python train.py --hidden_size=192 --intermediate_size=576 --norm="layernorm" --attn_scale=0.125 --tie_word_embeddings=false --init_std_qkv=0.0243 --init_std_o=0.00476 --optimizer="muon_variant" --learning_rate=0.00863 --train_tokens=625900000 --max_steps=9551 --dataset="wikipedia_en"
Each number is 500 + 25 x the weight over its row's rms, rounded and kept within 0 to 999. Layers, rows and columns count from 0. Numbers have three digits each. The size before them is the row's rms in percent of the matrix's.

# layer 5 attention value, 384x192, rms 0.11, rows 239-255, columns 0-95
108:526492501467536488486532522495466494457536482491473494496479489504537483501486519471502501480436466504489522511532515501459484555487487518540534507514480502518477495493509478526546487478529526553484498465506523505484515530461514557476480483474508536529500463514501509466492491480482478526
087:511493509467486516469492507528502458512530488495528507444502486526491495526480511577503507522474478494482497541511512505526469545484530493494444567468519481460516490459503486543475496489471516516540505499552533500501530510499505502559493467511477468482474469571511469479530495462479493496
098:510500504495490499475496498520499481460496493423477482503515477536455513500466513500509510491450512503517512516516508538501481499468494484485493533487490519422533502522510494460563498466527531489494512489457511527532477506502500544516510504473496504542479525470463483501472494494509479536
101:505468475514519495533512529498470466478466531490533410464504511482530459523526518509474524495525504505458488471489529513531533509516471476476487543505505514472440514472509530486512484517509450522494523504482565514511488513522505504492484497479531530553485459478493482499484524487487493493
095:547520519488533478504479506502454518531497506478503478524489513534525522526539503514512466498497475513513491454491530508473505515504535500512507494482479478484507486467507502505480499526481491497535507527514494544486557490468504490531497525474475527495507502519502504553489480506485507490
084:507545481483467522495467529512546507500501517455499514509470528515470516465518502500540523490491480524473510428493540474432488480524485518515509519481476521485491505520524505484495461532478524518523539498490524470488499501477541537510489492509497523468481498506500517512532499473479485531
092:481483460499513512487467517477513492505504530494515515495487499528480488475528497471497542517453468506484455470489482533467467488460464540539531490456500490484527513483522512494528474440492437543506498457508525500515476459491512498468530505490542521474505482501560550543483477455483457515
095:528532472504539511536460544466481463523494463493496453498469501506480547492525435482509534497544523477510522469542518488468526491482490473497499532480534491505503528500516534464502509473502525502458514501485481486472473504485479503438476451505475492524495516561524519481474495488472515477
094:484503487536498508500487500518519500503529520499512512476485539529479484549470500494523483535465495494502488501532462479554510493547506520452543519519485511542476483496475486480489481439514459483517529487492482519520519480518498503535556494495501460484517507531548459520487512505530514457
092:499490513492511502538506442510479501510564435446507502541482491517450514474487517473534487496531493520497531514526508454562519466497510522505554523501540502499516493505537464524454482527490491481479466478492499499472493475569537518512458530511497508469441528495538494492490514508487484457
090:485509465476516495505509493530543499471501515482491531477476506523561490520508481548507492487567547509465519488500512471511537512497514531518452527503489491479489508467517495520484506553462472488543484497500506522487516522477533469522463477542509485501488479520502483549499491471511524502
110:485514481535486535510502505484507508442550470479511520487509458483433500477505523488515530524485530481469544514512496515457530496500478490529473493496508509481449486527539502463499516493550532478480464518534525487534487554490487526494479475511512547518520524490499556499508509509504508517
086:534481464510479498499507484494543499515512520489464470489472503460470496490448450501546528517528499467469511512494481565513434488498496510549491499489532482502479505519540502457491479476489497527489499528477521505509487498526470510520493543494522534518461503451520544486486514477485491489
087:480523474473520513493463530517531536482465471498525548479544485524482488477474524474523493458497512521514526460513525501486485522476478505489450506512514481492492514514574507459503487527525468478488499475468493519422498487474527501497478509499468530489508491491477528479467535550512438502
083:434459513519481533501465556557490537501447503489489552484490534477481482538517486504456515448521456447514460507494523575476476463546536508531540528520481483472512503522470475485495517470501551476499510489493523519513504464503483507475504496513528545520474479507497496464498452524468511489
091:511474521510520455487469485501496511494493533537508535533464498511515545482495507486478481552512556553473513486511501515479538544542461486525534496493506539508471506476487509524532498530511494482522509496511512528492476508492499498524503471511517510537493495489538536532466457497481479446
095:481501508473487527491543552500518553474525481463538495518545493497475510509481498478532470467502523438514474467483508483475491512537491474438476482479478475472507527531514475500463513491474478517471509504489492500502501461517504535462484465462520472481500463446501530500475505501474492510
# layer 5 attention output (transposed), 384x192, rms 0.0911, rows 239-255, columns 0-95
074:512502469487532483499488495458512461506504499518498486516501452513484499512486489535480504502501504522462519436525531512482494506533502478464482405473476477458525482487497514519517500497452469522529499503480518507566495496517473503476503463511540477484521527496493531567515538510518482481
075:504497483537528497513491462513497545494472464485537537459515567512533457531515541512504522498488527486560462527532488500501495500500525529527532440473510501499491494510546514501541486491503507493519494489484476525523480546507502498466484478465532439524507528514519486535495508509520467468
094:489525488464457481538510528529492506531500513496524510496486512505523501556510473520504493483506472485534523520503516526493522505485487492548502477494483472504511498490518495494470500514496472486492449495487512564490513433508454459480465493503476512479506472533489540511522506513510529486
083:444515525482495483542475472500489466451485451512512542502503521515472490495504473500496471467513505470526510515485517507462492460493517483488513481520492484517569466490528491508477501511531446513512504449458494490490492494536503507469449489573466531488487473515523512499463506531530518554
111:518499475513504470500498460476507547530490509545515546475476505452537493505514475520474503484528527504493513544484486478480500525519498491469506492433505480475470501438506494499466492513508528529486477492512502475481497475552504515503542481506494502457508468488458483513473522499494446477
100:567451463501510516470558473528511525507496495534495548527466499518540497521522501453494462490486515539501482540510540486519503505544499532514479515493456495506496429489456486487436514478461488456493487510507488534503491449535443485483513485485488480519518498479527503459518487513475513496
094:508480455480467499538536515480506469520503484522488479516484491503489482491525527522456466512511514498489532507487517491489502530578505485487433493489557518532504514532491550472526499516463507512524487538516499523526457503518461469470507494486498480448480521519502469486479493485497531475
100:539468555543504505549510516495492516469490478525497526524521486492493488454488530485498478482493499468529487514481534507473475491511467494487485492492474521453487530511497524476520477513534538566488473472467482496467535526463493467529487530459499510503508547534557510483511518495491537485
098:505533500475526551495497480520473536470498500491509493519502491527525539478516451482507512526473512530461504480458502505502474491499529504531507492512495496466508525505508542542538520580472488451491552472471446525470498475520521488483495554502525504525483495482493496473487503474452510493
097:492525506497472480513499513522514479513535484539495478472468514509496491563499510513520501492479537500525464478514508478514509463486513487476516481462568493505436534484487517460523499440518502463496490491495514477488540492478535492488528455526505518535517472466472495474469509502475539512
092:515473493513457531542530489502515528506509490464517453481507570436508487503501530450502489506496474531520492496540484485511502485525540523540478515499518489559492426496495452479516508490515469509493469547515535488456495529511513525488526519512497495526509560471515486493518522530485503497
069:536510536502481440553504493493482455527508516536494510533539439531529514526476525531534483496495491496504470481540534513539501542475476474486511471487438520491531528463524536524506508505461519530492510547525493534512491480492510493494518507528522491490533488498475515544547478519530546514
091:470531529505513519500495547499499479474525487520493504478509464529490501491507478486457508449446489543508496535488497466505481512512489503470524440531481522551506509475499460498474551484498500493526480471474538477493536485511439511489529519536511460506475501515513447462531513452522508491
093:504503529486451525491512490493507503511501529478509497534466543520502450497559449528470501472539524498513526514527476505463532492465516489525555476544508468499509491473549489482470516469478522503530483560513471505509531547479515496502528489493478541494507452540516511512519509502513538491
099:514478479503516512483509515491503443501500514524469501510468494497500504463511481513489489499472514513524523497498460527531516489488501466490520529493499511511513504521465546486504474524517501545540525466490513460469475512573483501515512482483504456522488507518480514504499502509490530585
096:462553535509481522522456515480481491473500477457540518487488509492558505518502459501520496554495512543489483489485489480502511523480542492515474496513518519456537505496535507521538489496488522480486470527510471504499464494475492521498471530485517492458481519518474503513493473488540510534
104:475520494488538526531472472499504520496539446471461467487474480501496506498480497526547509481480500471483522502551511479484478557464464484482543506488518511463529482497532478472473523480511482527528500488541474494478484474511549538455540486489460533489506514494508507485491513563511474476
# layer 5 attention query, 384x192, rms 0.155, rows 256-311, columns 0-95
109:506480461529523545470503446506481507473500476492504510510459521537495510513508468466474492485448490505509496493521445502462502515497500508497546519531504490497504521517469518492504500500514446534497528498546462508548511478498528497537509518448504525533489458558508536449506479525519532501
104:492483489511506479546518507510537479489515503519454510480512488466533500491475523480470506519489534534506515528518485475518522492464476532528496513463437489508520498452532482469504513505464476503493427484466472492480526510513469498523526485508538463524516490526515515493485484482500499477
107:491523488523513489503489476546532546542501511491499486513501517472486504504487499517512515487533470498528512475585471492509485445489527498481475543505494491540476513458528469497468473513473482468498496488489458510496562465515500487518545492505510502512481522478495494452506505514495520465
107:507475535528473502472532484503525533476528499511525492524480511489518453483486520504474493519484505491516483526491492531488462465449508501537475488493514495562494515517496527459497565498537498434521535500492474478489522505500500480483496508504518492490485492517482509506559463508492520501
103:486476496528493529486513505483492524515490481543486519522506497554477496533515517522524514464444505478495510519483490511510469458471510476513512511529463520521456512499506537501534498494487501485494500484498513491516493511489531440479490466484449482495502512535497478505517509507454491489
110:533495515442470535484445530496500492550480484503514500464488538518497483455496472486466489513522452514507512503572530517492494459503481472530457492512476471511479496507494477528472482546505521470499499489505467508514507541486514477536499467528514476474482502496468457506467501473510504507
095:514511484501474523527473444475494557498498514478514464489451508522541520477492511454510456562501508517471512485468502487486484533485486510523489498527486546480493494546508490489456469511507456506537496499498531512536478530487481495521498537497457467474544517497498522517504512531491497436
107:502534497439486500523482543556476517547500485510506520497491494504500510489489457452513484444507529521443520510523437458481484466473501489481499513517558557524457530487517488486523513462522520522497517489487517459501493556484507485491453483506521475523536499503472542469483493494493491510
106:520488494467496495464502530508528525468476459503483511494511503485508509471504468508520524505489506450480459518491510512521521515460469453500462482496499544511561535486514494503500537475476467505516521518509531483528505503489476442477474527504466494504489499498547535505498472485478517492
098:543516538519512541518560488479453506448522565503539512491523521479492493490487472497494526478489532509522494523487488430497535505510510506518523513490525525495471510494512491490501495493516477482515472504492502466490509522519501482553537439509506544489478508539494490513482553514492482410
093:525440501491483494503507524526541489494514504528481513525450491516508499497527493538461461545492449479543526499464499519496524490498471510466532471557499524485467450462490523501496506472498537463467507532487513533470472526449492521502539504465496515462426487521530504486509511516498519490
095:497473484505473492511500502486469479490481523486501493470490518522521495489499491507520497495508553508456435504501527480574444544465492489497568510488498489473515535501523492512519530471477514498475501494437521522497474485509492526500478500484516502467489468535501457524503470493523525494
105:489525509458499490466468487496514502528515486504538498484503505472515477470511491522498454463518517537481434505510467512519492504514523505456524506497502507500503518493489532446519491493476518527505498522478530498513507499504519493496469516474481583457492507565473519478469528453494540516
104:516511460487521481487477500440462513489442522496504544511498527457508511505534468527508483487521500508514528498521523490522478514483524491531503489485490526498499519454477467538445513501464484522511487502469505473487510497563511484507488509459451437530481497465507501468479519477482512528
102:465513499531471481520490503497496488505482508500489536495499520524474495546528557531511480490459467511501478439489492499462520462557471514494484506522500467539486531506492501468494573495492473517523509518518455451523470522514527466501460538544462475526464483517492481514469486472535506468
112:449512498489545469518464534483449464468469495474474525500497502525508508501509491534505491493540472505524544505487537512481533484488538488485484522478470510504525499513535519506522479556516499500491483489513488523504515475526492484488494465508486443534519455514451499533456505513487515515
105:479533486496490500535480485444466474541477499473497504527504497484519489493472510478480485513474494469469501528491474513522473494496558491494479435521506486470520477538496523498540484504462499509453494527514517498492533560519507527480563515493476481517490520515497459505534489441500477495
106:477532529507516511538490459484480478480493510470460460507496514518465490508488491524472485479509542501502537497531522465510509505505518495504510494481446486484534471493492504476469519482506448510517507510492532521504518506532540544484478484448480463517476542515479452521446540475478483474
106:484530519460523495522452482445537520476447493454514492502493429510511508500518532527490499498498513513521496484486520537488502484512490521496526494513517470491511497509538480487501521507453527519501460505473516502493530516490548511539494495505512506477494480520518514518504470498500504521
111:534530533449467491498465490507436502493508509495507494513571536496452516527521501480475440529504502498485552507444526502467513457523489483471446512543467502510545484533451498505492485480504502517474479519502466483522524549512470539472479502504487494500493479454516490473474483512536551548
106:504473479467525507498472497499472476488517535502478534465490514472452486452546517435475509541499519522465501458510467516516479507486500451517476507499514501496499525504483447469510506533505489469460511469474530537528513528472499523503496503510503510499544512493473453525491502499487505531
093:499501504519488522472461524524519477432538507524484512510491538534481526493498515521484529489500492515467484529536480504471445473511494520498456489521489468474464514509478483464486487457446498479520519465509540477480484499508552489453516557555501495477456480512487514505485518485452477454
088:486523499493496514521530468537490498526505506485511517510497505474515510508480488499504516498488515486511504511515532477496506470472493490480473499498482484498495532491514490444457469488477522506560513518473504524509514454441509479531453511470521483478498503510462446496539487452532509531
100:470475509488510506518489469514507443493500481464505496513524502518506513523499525543509538465417510511491478539496451512489483504520489505475533502506457507468500509510443483530525480510509499476515470517504535469511494491512474523470477471515498478539517506504522497539561513530480548515
090:520467543499497512480476510478507517485488509447494479517514474463472512512465475508497490476489478508492538540432481532507508513531514482507537509529505441493536520503511484509524529542544526529528514482519507504526484486450484502504475470495474533523462506485493503513497538515520515510
109:504511533510488522513467518551500486521478536459507483489492498510456524490494523469516484469469504528535529470511528499490479508502478507478524508513506532508523505485488462502529504476461475499506475510483448536523551502480509500512497510505493488541485512480517485567537532554509504508
101:444492501532478501570494521468513515501529454492480452491494518489493473506494511493510475523486515516512517476526451514479496508511465454453457517512512551494503549470509476508512470484524533528565487582520486494503472506487527531480495510503506517470511507522531509500532511504511505468
130:467453489493474474460540481531472578502517515550482508485509502532543508492494481522490526503457507509489458455518469501484488515487520535482505500491538505489522512491466500502534509513515480505483535503479518459549477533472540493480477511496504514503526488483495505542547515529507491487
121:518497468500507502472533514515468530460534478503474550478497515530494481517515485527507535481506532454481504501460480462516483490493528502528463517500535494489476503475498515512542501479482509516484499467508477506508502497435518484482531462520439517465482556496507488495544492506513497491
100:505505520501515506536483467518510546503510536482511481494459516444499541474439525536518509529468470493506483481470524493509492497456497530525520473497470507495493457485485505513495471526518495513537497475482519502511534498465546521503492467475422504535514471510492471509499473548491521468
103:507459488519522513487513494520511546501445501487493507431511534496528511513541475507524519510536509516473495481503489489516500538498503478464482484506509462508426491504478488429523488495464502504553511544466521463520490506507519449484494467479514491478450507497506493503447470500484507517
099:487501510527509502482479480551506491502496490561464486471515506495531510491479509495481507501488506483527532520456502462466443474481510570498478492531470536514457485417532499511476469504516497497478511527498512500536472500483541528512534479483494482508488559546491501523490473520526525480
097:499526545458513511484538494499523513499455491516543483505485516482513545522454492504514474498495478501485493446472457505524488507486494483477480494500484489508488526471475484528509540475499461473497504503554519481503516444523474518481546505479525532492485495511509488514523526508524511560
115:535466512485506511513440539500475451490520494527541517491480497518505482495452475518486515506497497498537523483504514504529524527533534489538517468514501502517482512494504497498508500509524486516474467537492513465480487531491503478497524503416519475491521546472459475512490493436520508480
109:492470516542498491450509471510484504502479472504531511514497507479513481477472498512501519537481536472486495474493518460538515480498502507552516514483527532514470493496515516515501491499471508419501493493499480477507538498493520555493521511508523495460523516514523538502489481504513500558
098:474478474505534506495492552552521545497539456529543503512454501502487534489472526491510496515437540516469530473548506506520465499489460514527486542473472529503505495478479507516520515478531518499514478489509516503495515491454525516498485500526493526450475530514474537477520500472511539528
095:481524541533517479472486525500488497485469527503501473458493474512477514503500509492568477504517507490496551533503467497556478469520488548533467503489516495517485508545525530512451497482457495548491474518541502512525535492489511483478509528491486488466475488500495522499495484551494508506
096:513487496501517503517511516485505481567502495523499546536501537504478505535553516507511475532497468485502490468486507491471502524514474523505496542510507547489446541481488511501521507500487483505480521423509523499447512493477493487534479483508492453529540515484463461485505481512534498481
108:532528482492490518471481490522518511496521495505474499548526515493506497498509497472524521503450488490501506489517489494520486468490521484537482490545506534481460434485510477479495537509484496500519531506482513476498526500476521464484487462487512519531499482484522491487507481543513544526
111:535474555464510502504464520516518517488433471460518491533474484445494504488483538467506535510495493475478506462490482511462533494510482451495513507497544473512479498464511503517457499498509501469520526509489532499528506473488496520518535468485482495446478466484501497531506518505538476519
114:513501529510494480501460485472520550508486497427510510449510486518528515493496515527532501511508494506523465491508506513527488445512556512536533512488490514521496510496493471516452465477471494493493489485510477479512471560457466520469498458500455505479534480534516530523498527538495531499
099:487506534486489494508481503503527474537493484500547516490514509521490571512520525469474477474479463531510491502543513495509555495530495457537516445543477457487517510510485495532511535537491443477527520554489470506481505460507511503534513477501531474462496532554458488491505504463518532507
104:492470508500496501470501436463460499533542465506529510492500501470497518501444465527522526521499482472475505476445502569501514504502501518517492504496531528535519488509481511430505493449483481495509491528549524471539509546490523496539445496497511498483554489527455466508485534518503503506
117:488547522543455471546448567551493462518525496475476460524453507550481471524492506520501478508497467502477509509498510497496511511471528474501523546518455524501524483489492469493525494465479447529476502463523489494501532451539541513502492491519505499506499480492504490505465523487536504501
112:491537497489468524503497514489525511497508501480514502499493470486496464486493534534455505473470489456530507528498481497510518511460498532515479525523472540532531512511500499513490521521483504461489490491495521488540473493450531523490489497521447514469510537516525468507514549508501513486
101:492516492489463482486481519458484441539490527499509481488478492546523442513529519478536503509491492453524480468496470475518463512524520483487485508506505470477520510506481505465518473446481502511489475457488522499529511454518494536555494448526503517513531517511517528541495533504528514522
102:474505492536474495498512514477492489506484504506507501529454527497498506492492512572471526529507465436513484490480511525503483476504525529507534487516515565485504477510514502507480535521482481550485528518450533470486477521492466467490498515524489537480470497563480501527516506470495478472
112:483475469497503520448483488488524497463485470500481520516436509491450474544494504521491540486448477486493487522489477496499510501484462528522498516521491499484537492509532513529522497494522481519494483538467510429491504540493512485514484505514505520508511530482492556473468518524489506489
104:511511507519516460508509530442537483479468485485488485504465524496535522483519532465491465463513473494517495522524515486513488488474529446507473467495481485518510446484504516486466470508500511491490505522501538532503484515528459537513526515512485508465567544483495451528456501499503510476
121:522503520466494528467557478550475525466505520501454511483514503425535461551465488526474485513500498482473499534521541538489508519480505503488548477490480486535489512509482506506468495487489496536446468492483549460485444483532465533504476522513499502510518511510503527476485514524528468513
105:479520515526494487528539525517494538470488478498521472497523467512492453491487516470475512522472530478463493462475508512455496507513463505515537509500532502522519502580483484499538478497509515479478485449478481510553491497493510495494518526446547516452530498531518495475522499495527507472
101:427518502506563471501493499506473521491508474501482536526501498469514494457509502461466495522478480491517502531522518473500501499496474450497502474528478446509507488505542530515515512425514522509465551486491461484504460472489535488492515532524502475493520479528497505518502488487457498468
106:493550508514507482560467495512487476522475487548448507487525499486521457502491516543485484466537522525494563524532473516495511531558465505509509468463490484559500490507509442508503508481479475476484467527481548508486491469525468483513514510507487494528449480508488514538499504498503452488
108:476462521475491497511482520504529478509484500443472488438461533500487500491511454475496486496525477509484495507499500466538513500480522520497520519512527507482494463574524500523513491487512494478462475503473498501526508528501550534484487540522498470513509521508516528491519498475502464515
106:502512453502485468532494486543524531502491497533517482509535494489455498431492462506458522490506564476461479506458480537490542518527520500492502502494526488542488513508485538514494556507529547481493498511467532470444521564479498477494491497473493475493502461504518472513548530507532514486
108:486542514507465477513480518449534482525523467514537481495488509515521511505489481491500504526542505467473556479487511481510443487543482492539544516505507493451498491507536534482494502512513476516506479488529484469478519519480520482461459521520528467512517498536472469534523467523549495468
# layer 5 attention key, 384x192, rms 0.141, rows 256-310, columns 0-95
111:533528471522497472483506493463520480524508513516502475533470536502488528497500499485510484499483503513559505517532497538478509521574525466503523516475506471519520452471516522500476548493510511488489492468529458525518467478505484497494505501494528517511493536538530487512524477499495469447
103:531522465482555490524490503504450510498488482508493454486518497491494480484504474507469523542482527480484542522543529541541482473505546522522515497534527556475462490504508497496497498467476494502500523494492521523470533505530493480503510479503472487489519542472509500535465504484502507468
116:524506484512511508535516514521515468509503539534527478550471470480476536489484551496502511499491481491450560517497492502502489513551530502504509435506492529501468475474506484492490518497463522481524525480497535470468515472527498450487495500519531480534507470472456529482478498486504509475
107:494535513446470483450459483460503489503486448508534463551475564513501481512553522480511494520495490480500497476479494489480496428523505498474463531459531469541478463455516458491485530558523530485466461521489467487479489494528500464497534479493529493483498481521509483490503525491516504498
113:495499500525536472531476455527491525507536461462488486511432475514545509519461482525500491492495490482500527472493507511490477491488548471531479468498508499536491513487505532489516480531548467520523496496522499537460460487488504511493485466488523501485539495452506462500515523461546435522
105:478587534510505480545484514459455456490516486488514490498493481524505496492524525473513505528535467513469529465518464533485512494484491466499467502556473496539513527483447498493497481511477522472518490503523483531508507478494501507473536495569492498460496517473495470553462493490524486505
098:500503478501464537505485511489536504500520459506498523488522495512543479464480473524476553525512489509453502510516524498523476549465501475488555517501471466488517538486548494522522514487501443532445512493488521509479495505491560495494542492547522464499492479509492536497536476496479493485
099:499503512488490487502497522470555468502518515511528520454523487511496478534491490474489462488521453514525511468537451499495525492482530538505510487518437520522495541420511522498481492485505516548503516516508446482494505538474512463480471544500473516513466528518490524486526472477515467516
091:490476462470454457518512555481510508505494477463465529494528525550498485501532498489545497499485450517504461501493492455532480493488481523471474511483489450477496501519585525501521501513548510521525478471481496496476519471488514466510478482497458507523534484535487488502532513495511488477
120:551517518500510479536509489484546529492479478457534528495477496512530531489506498496492516514469518491500499514533470476472495500481469484493490514490504498498447557503495511430503488489512491532517483531463467491452535519508524497488509489472573518483464485502439498490489481523483501491
118:431490514462482519464501547492527526512538514533516467517489504467500497486496490510443478529527462490520480521509507523415504493495493480490511454531550523522489489525482487513480509528499474496509514469476480516488508498497499457536482543524494449487473459468529495492464519484523468491
105:484515507501511591519489518492519452500512468465441527503463483465501528458510493490483520517510505490486535504548492469507470522527497512536542519469516486510476486481512471477533488499503495516534519493535492493485518501467536539528477513463465549508495488482496517524512514530521481532
101:476503453483485510476503525470540444485513527486445520483501514493521518498523490472475467494515524527546547502482489534465524515500542511503529478492481523497516485467533568473467511465452506477526470519544527481486462513530487483475496480498502535525467464456525469518559470493513473504
094:521488531493476491514479480503518483469517487511508461508538448498496542499521562453481524447503512505465523532478531470524514531487487513479555446466490512497498466464522499470473466533509495518531537516475516459508504490503452487499498501525505509506494505505546532508492461553480474447
127:524505502509485488536498508536491521497533489463493472490491490491572487515505483494492437532506503501476480511530470497476522480500522502523471501553502486511497492522463528525505421532501480513503516478504502517501474499486497519469513494497498522516473479525516535447499490481501518463
102:467501503496504503568507472533471508528520515530488492543498488500528549487515498501495508531500516484487496472528490516528490509498517535503469493532548495486538540523448517489512515513488478516495489513497516511524542511504514472494505479466450493513512524509497459450513504466450522494
101:499458477536511492511533500465499526481501501506493489534497487509483489504521519507484555549514537520495507483498511470480495499460532497479504495447485552505529502487489464513482487521487481570499522486541515481549525567484501531483484486509493527489485478517488488514512485484516513484
092:493514456490478467567508495518473533482495537501454509499515447520466498479479540504563507472477490488475510489500551517515495529519464500520539500520560516470513534499517502500521497501490492465547520556497516508539494522494543502510525515514460491512483502493490494549490492527480526497
113:495511494498511496539463487482506478478484461513445511545526465532517481530528525463495537534476479492531497507502498499534554483514489526497510551474452518511518479550477500504484455502464528468501472497455479512518522505512492487487519520518491527537488520540512501485497526513516474529
100:525474541480490478491488519485566534539492542509518502520518511501498490503543514473511472499558493511476539474515494517467484529488468535505496491543532462521493466537495461537486472505462476495526499497508495445489532488515500479514488509514529517498488486521525539500531563530524491495
090:531489502457475499486524519473537468505509517490547498518506443516465506466515529491523507523535538509503497511518511490505533509489499506524515477489481452493510495532483500563528509481517524510481515529518517489501480474500507497505471471441483506473461500521524518534499478466465496500
093:500498481528508490493503478515496516460564506460492521464542497486496483520474476544516489485517503494534524507516465523485507476502463516497459502478536518478464479461503526495531504517504460512511499514477519457486484518532556502500514542512499532461474527442494511500474451473503463496
111:451514483510503488479460511484492465511500503554430491489507504526431516506503501511532531527446494476499527476495470491549476480461520514478486494508498515464466452482472507482526502517479510506506483530532510493496499484536478492428491469501514496549485498497520484512526533483494528478
092:453518490487524458477497456500547503525483552491501537495503556496495521537551501477498497533508483509469471490494523547514491514472538551537477501500488457469477489450506492535527479543489525518506545507497515510510462478470482473510499502514502540501530501482432531464522463503518510523
119:474523533504507490493465517546531514487495523430497514479476509529492553515483515495505471478503484511520487520520493493535518477486471486516523523512482526489496457541486447477466449508487499561523464511510441523531521504485527503529534478512486484493505472510477492471499490524529509543
084:534489517463542517510489527492477472524462517525493447512498436483467490540481541446502559469474489516498487494470506476520519520538478500553493486520485505505513530555497507496513472524499514545463513540505480496496511473492499433528493466502516460524493530494473471517470501528500508502
113:469504496488475489463500496489494452533490502529451534539480512504468459473490501545520518498504559502507464508499488510588494501540509563539502502453497498492489492498526495481457517511494515487500544507481500497515492554503495486508462544505534487485516528465516518486509467465500549506
072:530457504512465500489542539519478497530506518517453500500452544494525472522528494475521489502512482521503443486425551487510475486479515514514515485451519476495491492502527522486515512491527498508426494494490475525526479530502525489543449470474508529537518560519465524502531476490514478501
099:482447536508472482460494524519476520563526507473500470497488491495507528510490476533529482503506501505492515498482498444506513472534513489493495494481499476485494490474518492499513494435545465485506495457488457491456504485470519493456496481492500499470474487480503465491519522487519447495
109:500498495525508492512487471479435509516519496487500507521494549504525490497458487512474543546506484497537467505466515506534543535545505480502518514487541545475491467486533530511520505511513466522479491480519480419512523525502541486497538472498508450458492485546485527572520501531507490485
116:494512529469471500494537488482467509512488504459478524489513481496532483482477506518527503515500533550460489484483489506523492511471477527527525501530485538513467523475541467522527494459491497467508499488505528441519472466507523521492515496503509518466514507521511510527514478514512494504
106:502501535497509488488498503522464520529537504517479507548501520517519510469482531540481427552512483473499518485482521550509513519444576467514488468523502501558508473489511486487506510513497553468460494530485490516501506485538545509474474490522515488498497544480500518478532504526533505493
108:456505537519470508421492501522530467535504546500476476509543532427483484456474525482499506484500497474504502490537551527481506488509534516532490546514494506473449510459495468486465522529538529498507505482522475499487518471466522493539499484533488485510501483498482500500500500513510515537
082:465514528516478513546504487479494522453520505494495499522507539530525452543454469504467503473478500478460506501514489487500483493425532459490559465501492486480470544473507527504507486462495535513496471458520508483542503500540513490504512495521548481533513470511506459505458496499479452486
104:524481502474488557455520438530468466503520511516484499484515510471470495511511504486487498531483472512494583537505508499477526532521524517469496529480505460528492457466495533534511506532511484482529507464478516501437503506478525496488542472466535472531482463512513492479511520514479536545
112:489514482528509515493472493548460494483459508465552488504519496484513496493438496495489505510535515512482485523507508532504487515523498512497486552518509485519494479491478500529516526506524518495489556547531521526506467517516520509534531511525489551554490506448497514506521517503512493577
116:482493522514549496474511463515510490547530539489505526536504505538487494486479527522503530489485474551466490502526502467454531480542455490453508500548494505447506514498494499485511460477449541544526464473488469485474461474519530500520494541508496472510503514455489484448494473540498517504
091:475516527498476485501513504492497484481511504479502461492532480491491520554540477520501488487511512460500491517509445493496504495538505489527506499523508495543491530518509533502501496487498466497431524496484551500507524504499479531480482524450515550522512541523512531492457501452476546500
092:502503537531433456513520495518497501500512481518535508541540503545507519540480501503557448504540551494544558505459490474449490521509492491488539497489490498466502520461515506529519534488447506506476518490486519530516564482476483450490528498476494499492503485520491501497511481481538467497
087:505553450491469475488492469477514490482489536497504511485487472497507497490496527500478530513500507502508507477531489489511491525478476521478485506491490540485538475435472489500482476544468505502511508506494519491517516455522528489509553517517488457483465523560493493505506496497492546491
090:513520518486488523516456505468495511525479486499511521470525499508465508520527514514505501502466478485469500528525493479438550510508517517534491521503504536509484456463463503497502514505516503492534523499489472483547500488503510492482494469484517503480534504507523498511473497493492449487
106:454563515501485522534523483481522495466477520455510442517487514511473448530468513460463506500460491498494513457506491573494545508499505501458477524511492478487486466523486535438480527468480474470522485468518463504494524459511516487490487533527467465475468521526452485523476488500490520507
102:498491534540470491454476549458454518521506502508480505510500574487493503504486513536483490501534541515518516504494464505510504536471499502513512525494452487494497480512485498547467524506532519503502472524493483502509459498481526509491497480490504474527450476514529525523495529472477448436
081:489482512513514517533502449505494483517491492491509495512492469495511540485470523515515501495517511492507493513523498529478434479493546538514514503533506507546519506532476481511502517491480497514518509512515527499514516544484530504512472444507470505534481483482508470506464498453467553517
079:498505533503507489528471503477533501514515483520479539552519473458534528481492482495490524545498509494509466463509488516461482539501540493464470489524512510488530464524521502519473464542476535504492485530532476478473497557483519499497556472501469514494538494539513482483522490519454541533
117:479493505489526504466475490492506462530496480476502508508473493529526512447487535498493501470525521536523514501512476478509505521501531491505516516531486484489551517477469494555501528478548483447493487498511496527541500489489483489505513506491520532509493498494484518530516499464487513517
097:470524503529503479519473535521499497475515454491493519473501462502496525515493474536559480526495507528482509498529490504527476489502501479499551478503493487517507506490506499493526521560531492544508503503481513553476520527499506483541449489542512531524480486504517497504506462524511515528
091:536511512510422504515497523524508493454467515488545519469505531500467491501534493491485476487511524525530491489455486517471542503510426478494481522477439504495509501480513472480507479499530515477520451523484447503510536518505465504525482507464495499496519500440526505458502507462527495493
112:436479507499529507505528480513531511469497482544514476549537487478476480473447506518496522466493500498486528555543514478513481531474498505496525490557476547536504523490504502488469493479482509516460488517493515462487539489512484519495528486503468471501481524460505513532493492464549468483
087:515486469530485510486473490452565518473506522493495532504483534475503558495523508471490520480505513502499503474506492457538468490518493494515496501489558452490514486471505481506453502518538496544507522464504481484483532550515560483475483469499478500506453544485524489538485485489532488508
097:544433491467461458504450515501491502500491495458507501492477474495515455524498510495552507510536486515545490505523543552490513423549514537480526489491491480478526477520508533455488520458506486507511472492490455511504474505530496508500469475499489535521483524493476483536446492509537506466
096:553486480513477536484507493509522486504519484518492482528511562504545493496518470515537479499506496476518489505527512505508551477472483485457507443520472465515476461438544538502498482517453517502508497509534499482490534539492540524532488521488464517502511499510483506460523462534547465526
102:491511489524558503519502481501509480480493510512480453495497457503486494471527493496547480476483445512505489488475490511526493487477492523498509490502524501484496553509475480502510492499458487501509536476489531529522477517529488511528508500462501495513507533492502505530487479492524478472
107:464500485471464498465486490476496484526434502515488510484546510474506498516479512512485508494509474516498500451520486495482513502540501521510483533501510512527563516497488451490482508452473470517505490464493536519523484570491493505529478509463493485528472531481557467500495481529500517507
083:523451469496474492512530542496532519518526519500483534530508489461541502519485493488506471527479490533501534537508479456484558509469493506510522503508516501502476509471497503447505499486477533517528487488494444462472509486527492469496534493486516467464466471507492515503519516495499496487